config.toml
vocab_size = 8192
attn_scale = 0.177
parallel_block = false
init_std_o = 0.0126
init_std_up = 0.0502
optimizer = "soap_variant"
lr_head = 0.00855
schedule = "wsd"
decay_shape = "linear"
seq_len = 1024
train_tokens = 144300000
Each number is 50 + 15 x the weight over its row's rms, rounded and kept within 0 to 99. Layers, rows and columns count from 0. The size before them is the row's rms in percent of the matrix's.

# layer 2 attention query, 128x128, rms 0.176, rows 0-31, columns 64-127
089:59 59 52 33 82 51 38 63 68 48 60 29 62 35 51 73 38 46 48 42 77 42 59 42 32 58 78 57 48 32 59 45 79 25 32 71 66 32 59 36 54 52 56 28 71 29 36 58 57 40 47 45 58 62 56 73 38 46 57 64 48 60 48 60
104:27 29 63 61 57 45 57 21 44 38 34 34 44 65 55 42 15 54 37 33 22 37 48 46 41 60 37 15 67 54 54 50 50 70 52 27 52 25 29 76 55 42 56 51 32 56 61 41 46 86 49 55 43 29 37 31 47 52 35 44 48 18 30 49
117:62 68 45 57 38 37 64 59 97 60 52 53 40 52 50 53 30 46 71 51 58 34 90 78 65 61 51 61 44 46 64 36 39 53 65 52 60 59 40 27 59 39 68 47 53 62 60 35 34 49 57 51 56 40 58 40 53 33 53 42 25 68 33 46
087:49 10 48 46 52 31 48 52 44 55 55 40 51 69 48 43 45 33 63 39 55 44 30 55 60 49 46 60 90 60 40 60 56 24 19 23 34 52 58 56 61 66 65 44 55 59 77 54 58 61 44 48 44 63 89 57 30 44 48 70 55 33 85 80
087:46 59 51 46 54 37 53 76 59 25 45 52 30 50 59 49 49 94 76 49 33 51 20 76 88 41 52 53 52 48 40 45 35 59 33 48 54 37 63 48 24 67 71 35 65 84 73 31 47 51 31 76 46 69 44 72 29 33 27 59 33 56 57 57
083:56 26 28 32 49 18 61 45 68 56 52 44 42 57 64 08 60 42 59 63 64 48 59 64 48 44 44 45 43 50 40 45 36 36 21 48 36 63 48 55 50 57 51 42 55 58 60 35 40 55 95 39 63 50 54 45 28 39 78 51 26 22 54 46
088:40 77 40 52 49 32 38 41 59 36 49 36 48 57 61 41 55 37 94 77 58 44 40 86 41 25 58 63 28 61 26 53 40 45 46 57 37 72 30 40 65 54 65 54 76 84 39 60 43 41 58 69 41 56 60 57 39 37 46 61 51 42 56 27
105:48 23 52 93 67 52 52 53 30 63 33 54 84 70 55 60 33 46 40 69 53 31 61 58 45 41 37 66 59 55 69 37 51 47 42 60 68 56 37 48 48 54 95 50 67 48 70 53 62 25 48 60 52 53 40 40 43 63 63 52 48 56 55 68
095:43 37 36 56 37 43 41 38 61 46 39 51 61 34 50 49 59 40 74 47 70 38 23 35 29 60 61 58 54 50 62 59 46 71 44 64 34 71 33 63 43 47 82 50 72 99 61 58 38 48 38 67 45 74 36 87 16 60 74 46 56 63 61 33
079:38 50 57 41 26 49 46 39 52 48 49 68 53 45 38 36 53 15 79 40 82 55 53 61 52 48 83 72 66 46 31 70 66 63 52 47 25 52 27 66 75 69 53 57 56 62 40 33 48 63 31 45 71 51 61 76 67 38 65 49 47 43 73 76
103:29 56 39 46 54 40 73 55 76 40 55 53 50 74 46 69 54 44 27 40 89 35 70 43 40 41 76 42 38 52 55 67 38 51 74 44 33 49 43 47 47 42 53 50 63 32 11 62 45 80 63 36 61 66 84 43 58 34 32 74 49 51 40 71
124:44 34 52 38 39 49 51 46 99 61 51 41 14 50 51 54 81 61 60 45 40 39 56 46 60 50 56 48 78 37 46 35 60 48 69 48 52 38 81 49 33 62 47 38 55 48 50 30 61 27 36 60 24 52 39 25 39 57 54 66 29 49 43 73
117:52 36 47 44 55 64 52 32 68 62 38 65 60 33 47 38 72 00 50 57 63 55 48 52 27 63 43 76 49 44 42 54 48 55 61 38 42 49 37 62 75 41 60 53 58 88 59 42 49 40 45 82 57 65 70 68 58 55 91 45 48 48 69 33
108:41 29 57 30 61 36 68 55 73 55 52 51 48 16 50 41 54 77 38 56 29 75 74 25 54 45 72 32 20 46 44 57 46 47 40 65 59 40 27 60 77 57 50 37 69 39 27 34 59 59 59 33 68 67 57 59 66 59 52 54 79 54 62 55
089:68 10 46 57 62 21 53 55 66 43 40 52 69 40 24 33 63 31 63 88 41 45 54 65 49 56 19 75 34 48 51 45 39 38 46 61 75 58 26 70 45 52 60 36 72 95 68 45 51 40 47 85 54 60 50 63 43 69 89 36 63 63 48 21
098:67 45 44 65 45 48 34 65 05 15 48 55 53 76 30 70 28 92 43 57 54 51 41 60 59 45 49 43 43 67 47 42 40 51 57 68 67 51 69 30 25 43 61 44 72 38 67 77 81 60 58 39 44 38 19 51 48 68 35 48 61 52 23 58
089:66 43 49 40 50 31 47 69 63 62 57 26 46 65 45 23 29 47 61 41 45 30 56 85 77 63 44 45 71 59 44 51 37 61 57 46 44 54 48 38 65 57 70 40 51 57 69 44 32 57 43 40 45 56 68 41 49 31 64 39 50 63 44 37
085:59 15 57 56 42 49 49 61 52 70 45 55 30 52 18 43 52 25 31 45 69 30 40 55 59 46 43 61 79 56 58 53 75 46 37 42 54 23 43 46 66 49 33 37 74 42 42 63 85 66 49 47 57 40 71 42 32 74 68 65 37 55 40 78
094:80 44 58 69 48 53 56 34 52 59 46 20 45 44 41 42 15 52 30 39 35 45 34 86 50 34 28 06 55 66 52 61 63 66 47 50 39 31 53 70 47 63 65 42 18 54 54 18 34 56 62 52 48 29 52 35 79 36 57 42 36 31 55 36
096:39 83 28 53 44 37 66 65 72 58 50 50 31 50 76 61 52 87 51 55 39 76 85 48 66 43 47 45 34 55 31 44 34 37 54 72 65 48 50 41 39 53 46 50 40 38 50 61 37 22 44 38 61 29 52 39 54 30 12 45 45 60 47 28
108:48 74 31 55 28 37 52 60 65 80 60 60 57 57 56 66 31 35 68 64 62 46 55 68 49 57 35 64 29 56 56 46 24 60 44 49 69 78 38 40 50 31 64 64 78 57 69 64 40 53 62 59 64 51 65 61 59 14 50 43 39 42 48 47
077:36 76 25 34 52 60 58 57 71 40 58 70 55 40 85 57 68 72 67 63 56 64 61 32 35 62 50 60 27 81 31 61 52 33 55 43 42 56 52 43 62 63 51 72 52 33 55 67 29 34 47 40 52 17 73 38 39 23 39 52 43 46 78 43
101:29 73 26 79 43 53 56 56 50 39 76 55 40 56 34 80 41 20 58 38 79 39 39 66 51 58 47 52 67 64 39 67 41 52 74 44 49 78 56 42 80 45 33 66 64 61 43 78 51 60 56 79 63 48 62 41 45 20 48 81 43 23 57 32
105:48 37 45 54 54 27 53 49 65 52 27 28 51 48 59 73 33 62 56 64 21 25 68 56 46 62 53 55 59 46 46 45 54 42 26 73 59 63 30 51 61 41 95 53 73 70 43 45 69 47 75 58 66 61 68 35 60 53 49 42 67 51 34 57
100:29 49 48 63 19 61 49 29 41 46 59 35 42 41 32 66 73 34 67 69 11 47 42 67 31 56 26 39 25 56 48 58 31 54 51 57 89 46 56 58 55 79 67 52 70 56 48 47 63 37 59 51 27 45 42 55 46 48 46 50 67 42 39 40
085:36 52 38 72 43 41 40 36 70 50 47 45 52 66 65 17 73 04 63 31 55 56 31 50 40 49 30 65 38 55 56 67 46 67 72 39 50 68 44 72 67 76 39 61 45 81 46 67 28 50 44 62 44 65 63 47 41 38 65 62 18 35 79 38
122:50 42 56 44 52 52 53 22 79 65 38 77 58 26 47 64 49 15 33 60 59 38 73 41 49 65 20 59 55 51 38 53 51 39 51 34 74 57 54 62 59 39 41 51 63 30 48 28 42 27 45 57 63 70 78 53 62 59 99 59 44 47 50 38
096:51 49 21 41 36 55 49 73 50 38 53 32 42 33 43 65 65 48 48 40 86 27 27 56 38 31 82 49 86 36 70 61 47 62 60 55 29 43 65 49 62 49 42 80 45 64 20 58 55 61 20 50 42 46 53 58 36 59 34 91 52 63 41 83
104:49 75 61 40 62 79 46 54 32 45 51 42 42 65 54 55 34 90 50 26 51 64 58 30 51 49 53 38 60 57 52 50 56 56 65 63 43 41 88 16 29 39 20 51 47 29 50 62 59 56 58 44 48 50 31 32 47 48 14 76 47 42 51 78
106:52 78 59 48 67 69 60 42 44 52 55 53 67 48 51 28 55 19 53 59 62 67 35 57 25 60 40 71 46 37 72 75 37 57 56 60 40 62 24 77 67 32 52 50 42 75 56 53 18 44 55 62 61 73 77 87 55 38 83 41 43 59 69 42
099:65 67 40 66 55 67 55 71 44 22 46 50 86 87 54 54 42 43 41 37 86 17 46 44 28 43 56 64 72 67 74 52 63 51 68 58 07 65 46 58 54 46 49 58 41 57 38 62 48 70 50 45 71 45 53 56 40 50 42 67 48 47 48 57
113:56 37 31 57 70 43 76 58 74 57 32 71 85 47 50 56 68 04 53 87 58 26 58 55 48 53 28 82 53 62 38 58 39 38 45 52 52 58 25 64 72 47 58 65 72 74 55 40 47 59 43 47 77 55 78 36 53 59 68 50 65 56 56 48
# layer 2 attention key, 128x128, rms 0.139, rows 0-31, columns 64-127
081:45 74 76 64 72 34 42 52 77 35 74 49 57 64 60 37 52 53 78 48 40 56 39 28 39 40 42 59 37 59 81 37 45 55 25 47 38 24 60 56 70 52 52 22 64 44 40 28 69 14 72 44 50 44 50 59 50 60 56 43 57 27 83 42
095:60 53 52 44 82 60 68 53 64 54 50 63 72 68 56 50 39 24 56 42 32 39 44 43 40 50 30 63 78 74 70 34 47 63 56 70 65 73 52 58 68 32 52 24 55 55 47 74 36 53 44 67 48 16 58 45 50 71 42 63 38 41 50 52
092:66 30 31 26 38 73 52 44 34 54 11 84 59 31 71 62 50 40 46 67 14 45 60 61 44 40 72 64 47 39 49 55 55 30 46 50 70 54 51 42 43 34 61 63 31 64 50 77 66 59 24 45 50 37 62 31 58 35 36 70 81 84 35 50
083:55 57 44 35 01 65 51 40 57 60 43 43 37 29 57 18 66 74 48 36 32 59 66 40 40 51 78 51 42 34 44 57 64 29 44 46 28 49 52 55 44 40 32 43 39 46 60 43 53 41 66 32 41 44 42 59 50 54 56 47 33 56 45 62
091:40 35 49 47 34 37 25 36 82 56 40 61 57 47 25 73 47 58 57 40 43 38 48 51 69 42 45 68 37 45 69 47 54 24 44 34 45 42 60 36 53 59 47 28 54 47 65 63 91 58 53 73 45 68 36 38 54 45 45 42 63 53 68 84
087:58 76 62 48 55 63 29 52 50 35 43 43 64 32 60 41 54 68 54 28 11 23 44 34 53 55 50 36 56 48 44 36 49 40 71 59 26 89 36 37 49 32 53 43 80 30 58 86 59 23 60 53 39 45 52 38 67 53 48 36 32 75 47 49
092:55 37 73 51 64 57 46 26 46 26 54 57 77 52 66 63 64 66 60 67 30 49 42 46 30 49 49 53 55 30 64 53 55 36 48 54 74 65 37 63 48 47 68 62 65 56 34 87 73 53 30 81 49 58 61 31 65 49 46 39 57 46 28 48
083:41 39 49 45 58 47 57 65 63 54 53 62 50 68 47 52 52 39 49 50 49 35 57 65 49 33 70 35 32 56 30 59 27 69 46 61 50 44 26 68 48 20 59 28 90 33 69 62 37 34 76 68 35 08 39 56 71 53 80 49 59 50 29 68
086:60 67 57 56 76 47 39 46 43 47 60 73 34 69 49 57 32 48 41 30 48 42 23 23 03 43 59 35 60 49 50 35 50 50 31 51 37 37 30 61 44 43 49 52 50 64 64 80 70 75 55 53 46 52 51 67 52 41 56 51 63 43 57 31
084:80 35 48 64 27 52 81 28 51 69 52 74 45 52 65 59 07 53 19 43 37 45 66 43 60 63 53 49 48 47 46 53 42 41 26 36 12 41 56 59 57 44 63 57 36 29 39 20 47 51 40 27 35 58 55 47 30 32 44 30 31 43 46 39
094:70 56 27 39 44 77 51 54 61 36 56 45 61 63 45 43 52 53 69 47 35 46 29 46 47 38 83 15 37 43 38 50 52 54 66 61 55 60 39 67 45 48 45 30 69 45 26 46 58 60 59 52 26 53 33 50 50 39 38 36 17 72 34 58
095:48 27 29 51 41 45 35 56 56 59 40 76 61 62 53 69 51 69 36 34 55 44 56 34 53 50 51 48 33 28 40 11 63 34 58 43 46 61 60 30 28 59 48 48 67 30 73 75 59 31 71 50 52 53 49 66 57 35 57 55 51 69 61 73
102:64 25 44 47 64 57 53 53 60 41 31 62 43 73 65 46 69 53 53 55 43 66 60 11 40 60 34 27 97 58 48 51 48 40 62 23 44 38 30 39 32 36 47 46 43 57 67 73 52 25 17 32 40 59 38 85 53 41 68 38 48 60 68 50
101:49 29 53 69 54 26 42 58 31 52 71 54 66 41 54 80 36 66 34 38 27 53 69 37 31 51 12 26 25 44 69 61 33 62 37 66 52 34 57 35 66 66 72 48 53 20 32 35 53 52 42 34 35 33 30 74 39 37 59 46 69 42 59 66
087:46 33 69 68 78 34 36 68 37 53 49 69 70 39 54 67 59 67 58 37 41 64 49 57 36 56 27 22 54 38 50 48 38 41 68 58 49 48 33 05 30 49 59 58 49 45 43 55 84 38 44 57 40 26 36 74 40 53 77 59 72 70 67 38
091:33 41 36 65 57 44 41 72 68 66 41 35 54 49 48 50 61 63 87 39 46 36 50 88 69 38 66 34 23 53 44 43 37 64 72 61 36 33 38 42 70 65 52 24 54 88 60 37 56 74 33 77 45 50 65 49 33 80 89 42 33 57 32 44
080:80 48 20 31 49 35 58 42 36 73 50 61 61 43 59 46 69 39 44 53 28 61 76 50 64 67 64 31 62 25 30 66 53 50 24 62 22 66 51 53 60 70 55 52 40 41 62 80 33 59 29 55 40 47 64 35 37 35 58 56 52 82 24 62
082:81 52 47 43 21 66 51 63 57 32 57 45 41 24 37 39 66 76 42 39 39 60 71 38 63 77 68 47 64 61 55 55 51 62 61 44 37 46 36 51 57 52 30 55 57 48 54 30 36 49 49 28 68 57 45 65 15 44 49 34 56 75 42 51
097:61 60 80 49 42 33 37 55 82 61 25 50 55 33 47 64 68 45 57 75 53 45 25 52 46 37 55 52 55 33 48 39 57 42 49 37 43 59 53 47 71 41 59 75 33 59 40 50 70 75 45 46 59 58 41 31 63 63 40 47 68 57 45 71
096:29 69 59 46 73 31 50 54 26 42 57 72 67 52 54 54 23 51 59 45 33 65 51 59 55 36 32 41 64 39 32 53 35 36 59 69 70 54 48 45 33 35 61 67 67 68 41 94 62 44 56 66 45 36 45 26 64 52 41 71 47 32 55 62
093:51 45 35 46 54 58 47 55 30 68 43 62 61 73 69 49 58 38 69 72 49 36 36 50 47 44 68 56 54 34 20 67 59 42 31 50 51 53 31 60 46 45 70 53 46 63 68 76 70 71 22 71 46 34 57 35 78 43 51 56 52 66 36 50
080:40 63 52 66 77 16 60 36 47 57 60 53 81 50 63 85 45 65 69 65 29 58 37 39 34 60 44 35 29 55 40 56 60 44 49 67 50 50 31 57 19 71 41 64 67 52 49 77 54 51 39 52 36 49 50 46 51 43 66 51 38 58 47 51
086:65 66 55 48 68 41 55 62 45 72 73 39 43 52 84 35 64 51 67 63 53 60 52 41 48 71 64 57 64 51 34 57 66 51 35 53 24 65 34 66 54 70 61 48 39 77 51 53 78 60 34 40 33 75 62 65 55 34 54 46 37 68 20 64
096:44 57 49 45 44 69 38 46 52 27 29 55 49 38 50 65 36 39 37 39 33 53 44 54 55 25 59 37 65 54 60 60 51 55 67 48 73 38 31 47 58 22 80 54 70 84 78 65 67 47 69 73 62 58 58 29 44 52 81 52 67 56 51 16
088:05 40 57 79 66 37 49 86 66 54 65 48 54 40 57 39 76 48 96 48 42 60 48 51 35 60 68 58 48 62 63 52 49 53 51 57 41 39 46 43 61 80 91 45 34 65 58 44 44 41 39 52 47 61 48 57 54 59 54 72 62 60 31 62
086:29 44 53 53 61 24 48 80 36 57 69 48 56 73 64 51 58 36 72 58 31 48 60 34 32 52 51 46 50 68 25 62 75 77 59 77 42 60 28 43 40 74 57 55 44 77 58 48 46 36 39 36 27 84 42 82 59 46 33 54 43 65 45 60
100:56 54 53 34 40 41 40 46 80 40 21 79 79 70 37 50 54 44 41 42 68 59 60 25 57 60 56 29 49 48 29 50 28 43 75 53 83 71 67 42 38 36 05 58 82 50 28 51 47 48 22 51 51 54 48 58 51 53 72 61 21 47 68 25
105:60 41 23 58 21 61 40 56 52 49 42 52 43 42 73 32 48 67 43 46 63 15 64 48 48 41 64 57 56 46 65 38 57 25 28 66 58 49 49 55 54 76 48 55 18 25 70 42 65 23 57 33 72 70 65 60 43 42 41 49 36 55 55 91
080:49 45 30 36 57 67 60 54 56 57 36 22 36 54 45 45 62 61 60 51 55 37 31 38 43 41 61 52 41 18 66 47 57 36 51 39 62 68 53 77 54 62 43 24 32 71 45 50 36 67 29 42 54 44 81 45 48 84 45 44 35 34 77 99
106:38 75 75 21 71 59 68 45 70 49 51 27 32 47 46 50 51 22 51 55 55 66 43 31 35 60 64 43 82 33 42 72 51 47 66 50 47 80 35 77 47 36 39 49 33 42 32 66 23 58 45 46 29 61 66 61 37 41 40 68 60 40 58 06
081:48 63 39 39 54 61 51 44 68 42 62 53 37 86 42 39 54 32 56 27 50 29 38 37 39 37 76 53 68 65 43 53 62 51 60 64 59 38 31 82 65 53 36 43 41 56 47 47 55 54 53 62 34 67 57 52 62 58 68 65 31 67 51 43
094:46 38 20 33 47 62 54 71 45 31 26 67 69 46 39 47 48 44 39 47 34 51 77 58 60 68 26 21 64 61 47 68 48 69 73 51 71 24 51 53 41 34 46 65 59 70 59 52 66 42 15 36 64 44 48 60 32 59 95 57 49 61 69 45
# layer 2 attention value, 128x128, rms 0.16, rows 0-22, columns 64-127
095:42 70 47 44 32 73 60 62 23 60 62 26 47 61 39 44 46 64 33 57 64 32 62 52 35 67 72 63 53 55 45 77 42 56 42 73 67 41 56 38 55 64 59 69 60 41 77 58 52 50 34 68 74 54 55 52 57 70 39 57 38 45 26 39
083:29 67 40 55 89 47 58 41 41 67 45 54 45 71 50 54 68 47 58 54 52 56 34 68 28 54 28 34 78 42 57 54 30 57 41 56 33 56 37 03 31 31 40 31 59 73 76 64 49 31 42 74 23 60 24 69 29 54 66 53 53 29 75 34
078:55 23 27 73 37 52 50 57 81 43 53 43 80 34 65 56 45 56 40 52 60 63 26 18 34 56 52 39 70 57 36 48 92 50 55 56 47 46 49 63 63 53 55 51 79 52 55 44 39 33 41 63 26 66 58 91 44 33 61 47 59 59 58 61
088:37 53 54 68 32 54 63 41 33 33 41 59 55 31 71 27 56 21 55 51 13 30 33 57 43 50 46 49 66 61 80 40 33 29 45 51 52 60 51 46 47 64 53 50 61 25 58 41 40 30 37 46 30 18 68 39 63 57 68 48 63 42 26 62
085:32 63 66 43 42 21 33 50 52 42 82 37 54 55 30 58 16 67 37 34 40 37 67 94 99 54 62 61 21 50 50 51 57 64 27 53 45 39 64 60 49 56 60 34 53 32 49 26 55 38 71 50 61 32 49 42 37 46 44 65 51 35 42 73
086:68 48 51 53 20 64 50 63 76 48 73 45 12 40 52 69 39 72 32 48 48 46 54 33 66 60 61 55 46 47 22 59 55 27 93 39 51 33 72 39 50 73 65 66 59 19 37 52 40 50 25 47 61 64 67 72 34 64 31 49 55 53 43 29
084:49 57 68 37 52 34 50 37 36 38 61 92 16 48 61 40 37 45 34 46 39 36 37 50 23 37 65 54 32 55 89 49 41 79 60 39 33 45 63 67 36 43 76 35 41 16 37 43 61 78 47 52 55 67 47 16 36 60 43 60 78 90 35 31
088:23 57 53 35 33 69 59 79 76 42 52 20 39 63 69 57 52 56 48 43 49 52 67 29 59 46 82 66 30 57 40 44 49 65 63 57 51 50 36 67 84 72 57 71 68 56 51 48 69 57 41 74 70 31 72 53 28 52 71 56 43 30 51 54
093:58 21 46 53 67 50 45 46 09 54 58 49 54 50 53 47 46 48 60 48 46 54 58 64 55 15 46 53 35 28 48 28 38 51 40 51 34 60 28 24 49 32 66 54 43 74 82 69 50 45 49 72 43 49 37 24 40 57 53 45 36 61 29 45
103:48 42 47 38 24 43 50 55 87 46 31 29 48 51 45 57 44 77 52 34 38 31 39 58 76 50 57 52 60 47 37 58 15 68 65 66 40 51 64 46 80 53 65 29 32 58 37 31 23 42 41 78 88 34 55 26 41 43 71 40 33 31 56 38
094:67 37 56 33 26 45 49 57 78 51 43 33 38 68 25 47 39 82 56 65 38 28 38 66 82 52 67 52 70 56 27 48 14 58 51 76 65 63 62 57 65 49 33 39 28 50 29 41 20 57 38 50 48 50 69 42 63 52 72 45 32 39 45 25
085:28 56 52 58 33 48 48 68 51 29 61 56 72 60 72 63 32 51 67 45 34 38 63 65 82 75 52 49 37 63 51 28 67 72 36 65 52 40 59 54 29 49 58 76 65 43 69 52 82 39 56 76 49 48 42 37 34 54 63 66 64 22 50 59
083:83 42 59 35 52 67 49 58 67 62 62 44 55 76 58 36 55 40 40 62 69 49 55 39 49 73 51 55 61 32 64 33 85 26 37 64 46 46 18 67 43 55 59 48 29 34 21 32 35 51 31 53 37 61 44 81 66 54 55 40 36 73 51 59
091:59 37 56 47 62 49 51 39 66 23 29 53 38 72 72 51 63 35 70 69 56 53 61 41 34 35 47 66 68 66 36 55 27 45 58 65 61 64 38 75 59 43 65 42 00 66 24 48 38 33 43 21 47 51 58 50 66 44 41 58 61 82 47 52
101:39 35 47 27 34 51 43 56 87 43 40 46 49 65 36 50 62 65 41 36 25 55 41 36 54 55 45 33 72 53 27 57 53 46 66 70 63 48 59 56 60 55 40 41 57 63 49 27 39 43 33 57 47 38 63 38 49 39 64 57 65 47 72 76
091:40 56 39 46 09 53 54 39 45 58 23 36 70 50 42 57 44 77 45 65 73 61 57 17 57 64 31 33 44 63 43 48 48 36 44 73 38 52 58 48 48 57 44 36 48 57 43 68 32 71 52 45 51 34 57 37 46 63 31 59 20 44 46 78
101:58 18 49 48 84 35 56 33 66 53 45 47 68 41 70 39 58 27 64 59 36 40 73 35 32 45 56 15 32 33 33 54 32 37 72 47 67 74 37 65 17 44 19 61 60 32 48 73 31 36 47 29 52 72 47 52 45 77 57 58 55 71 52 66
096:26 56 70 29 18 39 35 51 75 73 45 43 49 61 36 48 52 84 32 23 41 39 42 74 89 39 48 69 37 61 38 56 34 48 61 65 33 61 51 45 70 61 74 31 33 56 50 44 34 52 55 63 68 38 71 11 29 44 51 61 58 51 50 58
088:71 27 32 37 63 72 34 34 79 43 31 48 82 36 51 39 47 49 38 67 58 53 33 45 73 51 49 66 72 56 52 39 42 48 74 42 72 34 37 34 36 45 41 54 60 76 49 98 57 38 51 42 72 51 33 44 65 75 89 43 52 63 39 46
087:43 27 69 66 70 42 44 68 13 47 49 47 48 43 28 52 54 36 47 21 57 68 35 64 58 56 50 47 36 24 44 32 41 84 63 36 35 53 61 37 47 36 62 59 33 58 53 51 43 42 53 36 37 35 40 34 57 30 54 41 44 52 53 36
087:50 75 71 59 45 51 79 45 72 31 65 76 34 53 56 22 74 42 56 80 47 46 60 26 36 56 44 72 69 58 50 57 57 50 39 39 54 51 43 55 45 33 81 64 42 58 51 52 88 35 49 36 30 60 27 49 58 60 69 40 53 53 43 62
095:45 59 54 47 61 58 68 59 68 55 46 57 32 51 51 49 35 61 47 41 77 89 60 61 14 46 46 71 45 34 51 43 50 29 44 14 44 63 49 68 36 54 45 63 45 93 28 65 60 78 60 16 22 74 51 44 59 48 21 28 35 38 71 49
096:73 23 42 60 54 52 48 56 67 19 39 38 44 82 45 59 55 23 76 42 67 66 55 31 26 32 73 45 50 44 68 41 32 52 39 18 65 55 50 56 24 58 40 35 66 63 36 52 47 61 35 22 08 68 50 38 42 82 43 56 54 37 57 32
# layer 2 attention output (transposed), 128x128, rms 0.145, rows 0-21, columns 64-127
094:89 66 74 49 54 32 50 51 58 73 64 29 41 27 65 55 70 40 52 50 50 89 55 57 52 56 37 19 35 57 28 32 54 71 23 74 52 63 49 41 50 31 45 54 60 31 41 45 41 45 62 39 46 27 50 82 58 48 41 56 81 60 68 64
088:41 43 40 48 42 63 55 62 83 59 60 35 39 63 52 37 37 57 47 33 43 45 69 48 47 80 53 36 52 55 48 30 48 50 73 39 47 57 56 85 34 78 67 48 13 29 44 41 41 72 40 45 55 38 72 27 61 39 28 47 23 37 24 64
081:48 63 68 33 40 36 43 46 47 75 63 29 35 63 47 60 60 77 60 42 27 41 67 64 74 36 57 41 33 53 29 57 00 70 63 48 39 51 55 32 40 44 37 70 39 58 51 43 44 53 63 56 53 28 31 41 61 49 48 52 32 47 64 29
078:73 40 57 61 66 68 57 61 68 66 78 64 55 47 52 74 56 52 73 47 66 57 61 38 70 44 68 55 47 58 30 87 72 76 44 35 54 41 65 54 54 34 74 55 70 58 45 52 53 61 46 51 68 71 54 62 51 32 36 38 46 44 70 32
073:78 46 31 60 53 33 35 56 49 41 47 62 52 61 87 46 54 45 34 44 74 36 42 57 27 59 22 41 52 29 27 20 31 32 23 39 41 58 41 55 72 47 49 44 38 67 30 78 57 39 52 30 41 74 50 51 51 49 51 67 54 66 66 55
083:77 81 72 36 66 32 32 44 35 49 73 52 71 42 65 52 39 50 73 48 67 55 43 50 55 69 45 73 42 83 54 36 54 68 42 32 58 62 53 52 35 26 60 59 61 46 61 49 82 33 71 57 35 35 32 57 72 63 61 34 48 59 48 54
080:10 50 40 50 42 59 55 76 65 35 49 23 51 58 65 66 60 60 54 59 50 53 55 82 85 49 46 67 58 43 26 46 73 01 38 72 61 53 51 40 62 53 27 69 52 64 60 48 57 19 46 48 47 39 52 64 65 37 65 69 19 60 61 53
081:68 47 56 75 47 37 42 50 34 59 50 44 57 30 30 38 23 30 12 34 44 61 43 80 62 40 51 51 47 49 73 42 52 53 32 63 45 21 68 24 54 36 46 31 60 42 43 29 37 63 45 56 34 53 34 61 51 52 47 49 32 78 48 40
080:45 63 49 31 45 24 77 27 75 70 46 56 55 60 47 57 39 40 43 91 54 47 54 40 56 84 65 52 41 38 61 48 79 45 27 40 55 36 50 63 63 60 48 56 47 41 22 33 47 59 74 40 63 84 63 77 36 35 48 65 71 38 46 40
112:28 71 68 41 53 74 51 27 33 74 46 45 47 50 32 29 65 48 48 65 41 67 55 38 75 57 72 41 56 39 61 32 52 46 50 34 63 52 46 76 75 52 27 37 65 61 39 86 68 74 58 47 14 50 35 51 48 77 44 33 39 48 53 58
098:37 48 62 71 60 50 36 37 36 63 33 41 61 38 71 60 72 53 55 18 49 70 30 43 55 37 44 52 67 34 61 49 47 49 58 42 46 57 14 57 54 70 38 39 64 60 70 21 59 56 45 81 48 34 47 82 35 47 50 36 55 58 56 73
085:61 49 72 40 72 31 58 56 18 58 65 56 44 63 49 34 51 77 05 48 71 46 34 59 27 55 58 47 46 43 70 63 39 24 21 41 32 34 51 28 72 55 46 22 59 48 36 45 50 35 49 45 49 46 53 57 48 54 37 40 64 60 54 52
095:23 44 28 58 33 39 47 62 36 43 47 54 38 50 53 81 46 25 66 35 37 71 61 71 56 70 27 53 20 81 46 50 55 74 68 42 62 67 51 24 33 65 52 40 62 52 68 69 41 44 62 42 59 43 44 20 35 56 53 30 56 26 52 45
081:51 56 38 47 39 36 39 52 47 67 56 40 24 60 54 57 41 53 54 42 41 61 28 48 78 49 57 60 21 49 56 23 80 31 66 46 50 38 28 32 39 50 28 37 75 37 51 50 71 54 49 64 59 53 56 48 26 77 61 76 67 76 34 57
098:18 57 32 72 50 56 35 38 40 24 51 25 36 53 51 40 58 38 75 63 65 34 26 40 79 32 73 41 39 46 41 58 29 40 89 39 38 56 50 57 63 69 42 34 43 29 29 62 58 42 55 55 27 54 56 49 32 42 53 52 21 48 29 33
081:43 54 43 59 43 66 44 71 48 70 69 60 50 37 74 68 64 25 45 31 39 51 50 75 33 40 56 42 69 44 93 60 45 74 64 39 46 72 47 45 45 42 63 75 63 50 47 66 32 36 40 68 49 56 51 68 66 45 61 36 67 47 46 37
094:43 72 45 37 39 46 42 71 55 64 59 63 36 55 21 46 71 65 70 46 49 55 42 66 53 51 40 67 67 63 15 63 71 57 65 59 54 47 45 49 79 42 74 09 51 66 52 39 53 72 61 61 51 46 54 43 51 33 60 17 54 62 22 27
077:80 56 40 78 49 48 53 70 48 39 48 53 58 50 75 37 34 27 39 82 48 40 37 51 45 55 76 47 56 52 30 41 48 52 15 43 54 41 28 41 79 23 20 59 62 59 56 56 55 44 26 60 50 47 57 64 74 42 61 55 63 52 38 38
103:28 82 66 52 30 62 60 62 40 48 71 44 50 74 68 39 51 49 48 43 34 59 68 28 39 43 73 34 42 21 63 44 44 52 51 65 51 39 53 59 64 39 37 47 20 33 48 20 29 54 68 66 26 55 58 87 56 55 40 37 36 30 57 32
091:61 57 34 33 58 27 43 31 61 50 41 66 41 40 50 51 52 49 48 82 51 55 45 27 57 42 54 37 55 69 62 76 33 23 09 74 59 51 61 55 48 55 67 25 36 58 33 51 64 33 44 44 58 58 31 61 34 61 38 54 55 39 50 33
082:43 51 41 57 75 37 42 35 48 45 57 55 57 48 51 67 44 43 44 34 49 37 33 65 60 41 65 38 44 74 58 64 31 67 54 62 48 52 58 41 43 64 07 66 53 59 23 58 24 63 47 29 73 40 64 58 42 56 12 51 53 43 51 36
084:34 28 23 63 61 40 33 57 59 48 41 52 85 63 52 31 87 47 58 37 39 43 41 40 66 57 36 35 30 58 63 39 07 60 37 53 55 49 63 57 68 60 24 07 65 25 51 47 38 51 28 46 51 41 57 28 31 47 77 62 54 60 57 51